From a checkpoint of a small transformer trained on Wikipedia.
Architecture: LayerNorm before each block, learned positions, untied embeddings.
Training: a variant of Adam for these matrices, 224M tokens.
Each number is 200 + 40 x the weight over its row's rms, rounded and kept within 0 to 999. Layers, rows and columns count from 0. The size before them is the row's rms in percent of the matrix's.

# layer 6 MLP up, 768x192, rms 0.0898, rows 387-436, columns 160-191
091,171,244,233,172,227,216,221,233,151,216,203,175,237,159,149,194,258,159,150,227,169,200,209,214,268,242,231,334,224,206,220,173
093,215,161,202,252,133,167,261,203,147,209,206,228,178,142,227,208,192,223,220,237,208,184,244,195,176,206,204,207,201,182,289,202
075,148,214,197,192,236,205,236,143,194,199,143,291,200,262,211,222,160,224,229,215,234,179,206,258,286,223,200,223,189,162,177,264
108,192,235,226,237,187,159,209,134,222,223,246,165,108,140,212,172,239,200,196,235,254,220,198,151,218,211,193,231,141,115,262,200
093,193,226,260,124,207,125,288,200,170,235,193,157,219,166,227,172,235,230,179,212,176,181,240,253,225,102,198,250,198,170,210,174
107,276,215,232,198,219,162,192,233,225,215,204,159,239,151,167,203,219,120,241,261,194,147,214,191,213,203,238,235,257,196,196,126
102,202,239,253,252,177,152,250,180,218,250,150,223,252,189,165,202,227,170,184,228,189,87,140,180,241,170,241,256,199,195,186,179
093,127,247,240,285,192,175,193,184,224,205,181,213,259,195,204,225,214,252,155,223,219,80,144,268,165,210,191,236,218,216,235,209
086,208,286,204,112,142,193,233,193,180,178,224,224,154,230,188,248,225,179,193,135,190,232,222,200,256,251,220,216,245,209,273,197
094,143,266,192,152,228,221,226,204,173,216,212,135,157,264,211,163,134,143,234,135,190,139,195,172,243,162,234,211,189,243,219,227
104,206,224,188,203,219,178,211,173,192,286,189,192,234,285,200,211,195,207,253,150,266,179,239,190,184,196,137,271,163,153,201,305
095,126,195,260,272,114,190,201,215,201,225,240,259,220,257,190,206,227,209,206,171,248,201,167,179,210,156,177,213,206,213,268,233
119,187,218,260,205,125,131,207,202,181,237,249,220,210,220,184,164,163,249,196,212,248,198,152,216,204,114,183,240,252,188,257,177
093,146,185,198,237,209,239,229,195,209,205,220,181,150,221,252,172,264,206,93,124,179,172,229,178,205,141,170,195,238,204,266,183
108,171,224,241,138,197,182,229,219,224,220,222,175,261,177,260,114,213,315,201,179,226,203,220,258,237,171,216,218,218,136,234,247
088,136,269,198,160,229,193,219,194,268,225,185,192,205,245,159,245,234,148,189,187,187,170,175,214,187,241,277,228,251,242,247,242
087,227,253,236,257,186,132,226,182,202,273,168,193,231,130,206,143,159,194,223,189,307,199,215,179,154,221,160,193,157,197,221,165
103,225,169,201,133,145,212,222,114,200,172,187,131,179,252,173,144,219,241,222,177,236,224,179,235,214,167,219,194,274,191,176,195
101,178,188,162,265,220,244,190,212,244,260,189,207,132,113,222,178,204,184,174,213,165,140,223,229,205,256,233,214,200,162,238,284
096,208,196,221,223,137,243,219,182,189,253,218,178,274,253,220,206,158,245,218,166,241,224,196,299,209,217,213,207,179,237,190,190
112,242,229,123,190,148,192,217,283,187,234,232,130,213,171,189,234,345,181,185,220,171,131,183,209,211,188,203,240,221,167,152,205
093,233,194,265,192,169,166,263,185,219,266,183,155,199,172,251,122,219,188,197,278,201,141,212,178,150,176,205,237,208,208,269,271
113,214,196,184,145,189,227,224,180,214,374,163,235,268,192,221,174,224,231,238,171,233,170,183,198,181,208,213,250,289,146,133,222
109,201,200,149,190,184,201,222,219,196,241,201,206,180,210,188,225,251,241,257,204,175,155,242,257,172,216,252,268,228,175,239,224
109,152,229,210,165,235,178,227,164,206,187,259,127,195,245,242,163,218,197,236,176,176,224,178,164,226,209,195,216,119,188,158,245
106,191,209,225,176,163,223,201,183,243,230,177,251,195,220,191,230,176,184,155,192,157,165,167,217,271,217,231,221,205,196,248,178
081,179,151,196,190,220,206,220,229,183,183,87,165,213,217,200,163,196,173,169,208,157,209,191,130,189,162,241,241,211,234,201,201
096,165,203,188,133,150,231,264,195,180,193,241,215,169,116,247,294,248,182,203,213,178,155,231,159,249,228,195,222,301,142,241,185
105,224,274,206,297,206,145,210,226,221,164,170,181,182,295,218,215,162,255,256,184,177,182,175,202,200,154,242,209,181,240,165,245
112,134,210,219,184,185,230,194,218,177,284,215,186,155,173,237,207,217,162,231,190,259,75,175,191,170,215,160,210,207,174,195,216
101,155,219,203,147,195,172,207,243,151,269,186,244,162,142,238,133,218,184,167,192,204,199,209,223,132,264,226,306,146,191,297,213
109,128,246,192,230,244,190,265,165,288,223,242,197,206,244,245,186,248,203,187,199,167,230,155,199,243,142,224,243,217,146,245,229
102,221,211,176,162,241,228,242,164,168,247,249,227,233,310,185,197,251,257,178,95,187,133,188,171,221,215,166,213,277,170,195,207
117,160,194,179,142,241,281,259,197,222,245,171,222,216,144,223,131,201,232,263,165,215,141,232,221,187,113,177,231,271,184,243,255
082,212,204,209,144,202,231,208,213,203,196,171,171,231,248,247,187,188,210,276,300,220,213,228,221,205,241,151,195,196,225,245,146
084,215,198,180,213,158,191,219,176,174,268,145,216,205,188,248,180,247,240,221,170,227,203,265,165,242,242,210,183,249,225,233,196
109,160,139,252,229,195,211,208,226,173,214,210,157,206,178,242,184,208,245,198,209,176,140,180,235,189,240,232,205,238,260,229,165
099,214,198,238,268,167,172,208,194,222,224,175,175,200,253,237,125,206,225,169,208,201,221,229,217,146,169,196,237,233,154,153,189
091,112,167,267,214,157,234,236,164,220,173,202,245,151,182,186,267,268,231,170,197,201,195,62,192,167,143,216,201,182,208,251,210
089,213,203,212,165,207,277,239,194,238,233,154,190,221,199,242,174,223,169,119,211,181,129,224,129,236,120,178,180,167,187,228,199
090,227,265,170,242,192,141,227,160,161,272,226,171,242,252,246,226,231,226,266,212,157,223,196,152,166,272,289,174,252,197,171,222
101,165,237,201,137,207,236,198,212,207,254,252,102,215,180,197,167,252,209,110,228,246,178,148,172,228,159,173,222,202,249,182,147
097,240,191,168,207,215,183,224,234,238,250,189,193,219,198,267,190,252,216,202,215,151,230,182,186,163,226,190,261,180,150,263,161
098,148,146,207,238,242,182,187,198,196,125,239,170,178,190,208,164,193,212,192,193,207,154,128,247,246,250,186,251,191,167,181,181
085,205,202,255,208,234,164,216,297,165,214,183,156,220,176,156,220,184,149,143,186,181,144,197,205,204,194,252,252,278,221,201,226
124,187,209,194,136,171,129,239,220,232,203,228,233,204,176,248,201,144,177,172,202,173,251,137,255,225,233,194,255,200,188,248,239
096,203,240,248,225,233,160,226,254,192,192,175,137,221,95,215,184,205,208,192,173,103,169,230,182,173,186,166,285,207,160,241,175
095,180,253,241,200,241,186,220,199,193,179,251,144,210,129,158,195,159,221,144,276,203,248,166,218,220,189,305,188,323,211,182,143
087,239,194,217,230,104,203,234,191,157,178,206,140,223,245,241,197,159,283,164,198,274,156,239,183,252,214,105,240,209,219,213,214
092,52,271,229,191,206,179,221,196,224,207,187,202,168,206,212,222,206,177,184,213,264,163,118,221,160,202,210,176,224,149,231,253
# layer 6 MLP down (transposed), 768x192, rms 0.0756, rows 387-436, columns 160-191
062,159,243,188,196,194,199,260,183,205,216,229,214,225,194,178,196,194,83,172,152,179,220,226,198,188,145,237,241,215,170,225,146
091,152,219,250,127,176,199,186,181,211,157,196,191,251,196,251,235,233,242,234,267,275,175,227,203,238,229,169,122,177,264,171,163
069,258,219,201,248,208,160,231,217,138,226,266,147,215,180,186,230,167,196,184,168,150,223,197,124,191,172,200,198,188,232,205,211
109,175,145,221,204,220,212,179,234,275,131,253,184,214,197,231,180,152,206,242,183,181,282,118,157,126,154,172,175,165,146,181,164
102,145,227,218,204,262,239,133,177,207,240,156,203,206,194,249,269,171,257,227,184,244,157,213,150,182,188,234,172,138,194,128,231
102,267,240,219,228,161,176,195,253,185,232,166,220,182,276,145,278,193,133,158,212,199,224,188,178,185,244,196,221,174,291,242,222
105,225,200,169,163,191,215,237,170,233,163,183,155,202,243,173,146,231,189,197,247,202,200,252,187,169,146,102,160,278,242,239,185
082,290,166,155,198,181,265,225,198,188,138,104,279,194,143,156,142,203,193,241,188,164,246,184,220,246,222,137,190,223,180,138,213
089,210,183,154,219,270,222,169,176,248,204,217,231,219,222,173,158,202,210,252,190,205,207,214,176,205,209,181,58,167,178,247,195
078,198,227,182,205,152,155,157,186,182,164,264,247,224,125,211,254,199,190,198,213,183,235,245,197,229,220,135,245,213,104,241,234
114,200,197,202,176,214,235,218,198,188,194,227,231,194,180,217,200,184,196,156,207,213,268,249,213,245,174,265,89,228,198,185,219
089,252,181,263,185,153,205,139,120,203,167,174,239,239,249,197,195,214,234,173,168,183,164,203,312,185,186,209,179,151,128,193,270
135,197,167,202,170,182,201,263,170,218,166,135,241,183,199,240,175,178,223,212,200,167,163,218,172,199,195,224,326,237,203,232,212
094,185,226,265,160,239,167,248,211,179,239,200,163,241,139,200,245,189,152,255,167,189,166,178,242,193,213,215,243,233,231,176,206
114,190,216,169,198,232,226,289,257,259,241,296,226,223,142,157,238,169,138,168,140,131,213,171,150,173,263,123,205,266,223,243,238
091,227,169,245,160,208,230,212,172,180,135,232,199,197,205,246,192,158,224,242,241,247,187,234,257,231,195,78,195,160,118,142,105
069,221,176,230,222,185,214,124,199,220,169,261,187,228,195,190,234,204,169,216,212,173,139,190,202,289,192,183,123,165,162,236,225
082,220,197,213,183,167,203,202,186,184,183,178,112,254,184,238,176,177,210,238,241,225,150,234,135,162,210,241,126,150,230,266,215
112,148,246,189,164,160,183,171,232,207,203,199,237,224,240,235,232,201,230,193,144,240,184,184,184,181,189,239,74,193,203,187,236
093,171,208,235,143,210,229,242,185,197,177,214,214,260,168,220,214,244,136,139,197,136,167,222,169,209,187,121,175,141,228,232,302
116,163,190,163,248,250,177,280,181,192,146,200,201,145,163,244,184,179,164,176,215,177,221,200,164,229,213,219,187,179,282,222,154
098,263,188,200,204,229,221,276,246,172,197,173,174,244,229,156,239,107,227,199,170,217,160,175,185,209,230,217,185,213,172,186,226
112,267,216,244,204,331,177,264,256,212,208,245,119,212,248,225,154,181,318,257,234,194,162,174,209,203,131,270,257,139,160,217,196
126,170,214,209,208,176,224,249,211,158,212,210,201,211,190,206,167,200,161,234,208,205,173,224,262,177,160,223,171,171,216,37,249
124,242,211,215,217,251,246,240,151,293,165,214,236,168,192,162,267,272,211,231,173,185,213,158,173,218,168,188,306,249,165,189,168
114,129,208,168,132,118,192,101,303,125,188,233,162,171,229,266,190,289,263,233,248,247,132,177,144,164,272,236,179,152,169,252,184
078,242,158,137,151,221,248,219,199,267,164,169,316,231,168,131,190,220,190,248,217,179,190,250,215,195,261,204,155,247,183,204,192
103,141,224,236,253,216,228,202,193,233,188,149,121,210,217,170,206,250,195,243,224,169,227,152,263,220,170,213,225,144,255,158,207
095,152,166,282,215,198,231,140,224,233,165,219,257,164,169,104,149,230,185,137,210,182,190,226,147,179,217,189,123,144,208,229,225
109,212,206,232,208,206,166,231,217,182,153,173,212,203,273,131,201,202,186,183,235,232,171,207,208,197,163,240,248,202,177,159,139
106,273,173,166,176,227,198,155,200,243,230,230,150,228,222,209,152,199,255,224,181,235,237,194,190,186,78,165,189,255,159,208,243
116,174,193,242,184,178,282,182,163,258,268,225,212,79,222,188,197,219,295,213,247,165,199,201,200,179,179,232,180,238,161,220,203
090,234,175,225,228,229,145,175,233,162,195,240,249,221,163,173,226,201,154,209,165,200,186,214,245,212,216,249,197,210,186,244,192
122,181,197,274,245,215,191,285,106,166,218,123,242,210,200,182,248,164,275,199,220,251,161,229,238,195,201,182,245,200,175,172,246
083,229,193,272,143,252,228,110,228,236,238,172,237,167,186,186,201,218,189,197,164,151,212,187,217,183,157,155,165,224,220,202,199
075,189,281,258,120,200,218,214,214,218,223,231,167,220,279,126,181,94,130,184,207,191,205,188,186,201,203,258,231,253,161,162,194
120,196,227,176,220,174,184,143,144,150,188,183,137,227,216,208,202,202,170,194,162,210,221,288,164,230,176,165,182,220,165,153,223
099,194,231,205,238,174,181,178,209,215,158,156,132,135,247,128,291,188,251,198,190,131,199,183,196,282,187,114,206,173,224,179,265
082,215,212,149,204,231,172,176,156,198,236,215,216,236,118,232,158,232,211,233,242,218,124,143,145,255,285,158,82,220,185,233,198
089,167,196,238,182,249,214,181,227,150,148,183,187,168,137,192,187,211,158,282,218,183,148,157,201,222,224,219,158,254,257,238,198
098,188,197,283,269,145,188,204,175,226,202,230,183,188,237,212,175,123,195,146,170,269,220,99,161,245,223,159,177,226,212,242,173
071,268,172,224,191,140,235,229,234,183,177,269,219,268,181,199,181,182,158,231,159,164,177,223,209,249,232,191,202,195,226,203,272
093,161,186,280,228,237,236,141,180,239,246,152,221,172,193,194,209,223,172,178,221,325,189,196,247,160,169,208,180,235,203,203,221
084,220,246,249,192,140,212,157,249,232,208,186,201,222,208,138,235,215,152,233,179,195,169,147,234,230,196,141,256,273,167,202,201
070,228,256,235,243,215,206,213,167,192,195,253,208,129,189,243,99,183,200,224,138,197,208,219,195,138,186,188,241,193,188,162,233
129,194,165,111,208,147,218,299,214,196,245,224,204,254,311,197,210,279,184,182,83,193,278,182,134,174,207,182,189,184,208,255,194
078,216,198,150,137,198,219,165,196,163,196,132,193,243,159,257,214,113,173,211,168,161,298,102,207,189,208,285,209,211,200,153,206
097,192,138,226,219,236,236,273,187,198,269,206,191,175,202,261,200,156,232,185,152,269,154,238,224,175,182,201,223,128,213,323,211
099,102,140,252,187,164,194,118,190,229,207,237,261,227,184,241,176,156,253,159,143,202,260,218,199,173,200,196,211,175,195,191,194
090,244,250,205,193,271,198,186,179,218,238,231,236,201,146,197,265,183,298,203,233,161,224,168,168,156,200,210,22,227,179,144,178